{
  "n_layer": 12,
  "d_model": 96,
  "n_head": 3,
  "n_kv_head": 1,
  "head_dim": 32,
  "d_mlp": 256,
  "vocab_size": 512,
  "activation": "swiglu",
  "norm": "rmsnorm",
  "norm_place": "pre",
  "norm_eps": 1e-06,
  "positions": "rope",
  "rope_base": 10000.0,
  "rope_fraction": 1.0,
  "qk_norm": true,
  "attn_scale": 0.177,
  "bias": "none",
  "tie_embeddings": false,
  "parallel_block": true,
  "init": "uniform",
  "init_std_qkv": 0.051,
  "init_std_o": 0.051,
  "init_std_up": 0.051,
  "init_std_down": 0.0,
  "optimizer": "muon_variant",
  "lr": 0.0124,
  "lr_mult_o": 4.0,
  "lr_mult_down": 1.5,
  "beta1": 0.95,
  "lr_head": 0.007,
  "warmup_steps": 0,
  "schedule": "wsd",
  "decay_fraction": 0.759,
  "decay_shape": "linear",
  "final_lr_fraction": 0.1,
  "batch_tokens": 16384,
  "seq_len": 1024,
  "doc_mask": true,
  "train_tokens": 97210000,
  "steps": 5934,
  "dataset": "wikipedia_en"
}
Each number is 128 + 32 x the weight over the matrix's rms, rounded and kept within 0 to 255. Layers, rows and columns count from 0. Numbers have three digits each.

# q: layer 4 attention query, 96x96, rms 0.21, rows 0-6,32-38,64-70, columns 0-95
# k: layer 4 attention key, 32x96, rms 0.188, rows 0-6, columns 0-95
q0:084113102111144077113141111123124119161134109123122145123143142150129139119143144115117115174135111137117140149141120137103117096088120148098131125132130104135100138143142084143135161133146136077130113133145133106106142126133140117137141133101150128123139125129091116132117153111121174154
q32:103144132114181092160126099092109126095112138115118152132129082142159109135112148139085084106145151138137105154092130159157129154084151116128103123139093112147122110092164112120165129137148105139094133127161083110079184157094121147135100104099149164106092140162107125097113093148127171165
q64:140153132120126138152114125140180112118144107109105141129104145138145104141128083128092156106142114125130103131106129117122127168120141116134133120148134133108070097123147115115126151128149135121124124130114114102145131126130135103141178107090157104142103128126139139115107106102117139124
k0:122162101131159048097132155175090070105073127115111161197164173154132137144142129168145101090138145119139082173089123160113056127101126137149104149141128127180100089087178164079106107135131114087062075119096120095117101109110119176140155096058179170092101134066055156120111127164156185141
q1:099142112108133098123156119122123112160113113121120133137139124132125145118141121120118114148126134139139124153129127142107113134105130121114139142135127116127117133133132118146150137110137118104121131127142115121138132131136157130127143135107147132121138110125132124137099136138127167144
q33:107071104130121108130112132107122115125108131094098128134128106147114140158147128097104095096182129098097107162106150135127138135079120115094098158148158100100152118057127126105153119121159128142118107127105098138097116136141141136162144105132155134135117160142083163168111102135100150121
q65:145144125116143122139136135124156120115127117127114134129101119127151125139126103129109135120135127107126119122111114143125125157111145106138127127132119117116088108138141113127126143122136126125118127112118114107140146115124136138136146122106162103123116112130125132117112119118123139107
k1:100096085174141071117155160160111052140116194124143172164124149130105138158182175091093171180138123078170113155085128160147077160113088083175138106112107107122162082162170113132107092077145066119080116167038080132099116085078192176117173065088188142093147179133066131073100147110099140131
q2:149144133152126171075153122107097120153110119169119154142152115094094097132128150098121147126145148100098097105137066075140147133132140179165060080110100158118204133134096109098150142154096120083137147100172129088100125126148140166156098141129114124114138113142099156103094112141097116146
q34:133144154128110159148131135190143146107097118136093105136073134132083175174138092086122108101138159144131194125128176132127100102098112127088062114113200132104152176150090109118115124124115113090147082148152074092140163103134149144150099181143152126093180180133107153141142154181150131152
q66:122152098110147138156127157110138115134096107122099120097120107106105111140138102116127132115122110117122107143143120165131132155095169114119121109105135110164111108119133122139109112113086120109126116159147155125123180123086149150108130187161098073134163097054132161118091143087159119132
k2:095155116092156184153095151142130134096180142135110122160141115060178130115134080106061130130112193130157151155131139118109150140129100150161135139147127136127215125152111082124146148157112125093137152163148106120175143053126155072148102093137153126131172110066225082150095137105129085182
q3:168121134153116170108108131136118162122140142123122138151114144115128124153087141135139110116114115151137132120156113122119133121167123138145128146092117149111139141107135159154127120126122129147137125124141146143171108148112119141134126137142113106112120129119119121117149151128119080133
q35:138125173122108146163128114137144144079149151140115104132122110126139171118129104174164118154132103118129156142158120132140130096134112145144149099116086138136137175155128115128107120142103142143137131149111166136125114101152113100107109129157127122169125116151130137138148120139137108112
q67:123134124130108146101141124125108113115113150127139103140137135124140146173094093106143134124098109143130124118146126145122131114133074175112141135135130151123174139108119128142128110144117134155135155139141155169146119115144143141117102130158118154113126133147139121147140141119106110095
k3:127167167137098152134130102131174206151166119107206145136088092113164137095115092177177129123080143103138199071148154117120185100144104092138148122159167104120119159166044093118157186147103147159169128135174106115151131182139080112135126161180094098203159112170130112193186150129153109154
q4:151112146132108145146128122100144115137119113131138136130120112108122129101131118143139105137129128136122139101143122112130139125148122094148110113134129125125141124132114162123147130133110125142166129142125130161146128128134122105149127145159133111158118147140125110139147111103124145106
q36:153124161159122143120151110108125137130141138120132153131101102096138145168108111122163142131120137103146162109142117141146113112133124121150114155157142132091118145163095104142148150125123133146129127146140127120152114159140106145118102153116109114138153126150126132134151157149133129126
q68:135139156126133139121120125102108121141105120153143112153105130108121126125124129140136128123114133142124135115147141121145125114128120154103134145136128115130154151145132151115118113139106136139140142124113142140164133146153144115109099146145087137156141123132135113122153121126122125139
k4:121120152086123175143109093071136177161091105137147087089090061085106109140105053191190143061090092176072170098150144111142121125144094101110155153101129156117133170175133104129175110181076183144179152141156184118118105138149110103072093173206132130177161051143126145164181138103131074092
q5:130150136059089090075151094112139112162147101150140117131166158163086144120120186095164111112134138160150154145107074146174126138110106084175133113073150076118187117124087102150159137194130127100138130123185141154158128113076159131147109149150137111175113103097070133180184124092150115132
q37:090092163103124188139098111084073190153106151083118098116093109149069094172116168170091155142111113171085111107148120117136136099135141098118137076156106128097072195144083130107152133056094140125182141088157135154154136148175151144151115119044155111148079096127142159058091083141124134097
q69:119200175088062114173133128107158152115068110172113098150106147122164104124091104120107154106102112106137089137133118097133149104150138117115186125161145095109111094122088122127152150120118125163152151092118122117120167131148147129166130106124112100164142081136163107134130112121128105147
k5:166078214131104149161091097135117161081170123198148069141123121151111153165142113140153112113151190142159154080110163088115109112133138172099117105111201098149125173179110098113092147105150167132115089151144087140120079135109135109128147128145077039106178184112128146143135110133122112118
q6:122178120112140091109161136128151162143123109118137157133123169141127109119111163135137109101161164082111133137109126141109098127138138122105108143123127118150130110134140125135121131133143115110116098108153111116140145134071152119118135143114142125077157123141141114147105121140147138185
q38:117122102163096136128139145110100112089100158150102146108138100169081115130096148135101121133176135103126144141120106103122131124136141067128152118112111136106108123104090132118147119115093120081113130096113107136079118107156155205122102100113153101127108126138135161101096123144151146151
q70:130148135147094149120178119170125094116116148102066105131129125102112131129098158112120137098134122121131108143142096112108151118136107145118116144136126165125133106108138122152146097151143150088114121105112100149136119115121138161130133129121155155117108157091136133096103122173114127110
k6:154147036104138133080139167169165099137081180100149130171170139143123103149171164051103142160139095094093115095170100193135095134059157121136090128122125098173104130097130102127079125134162133098111104092144110152151157153170085136140147137095117154139122114090087113107164115174104197070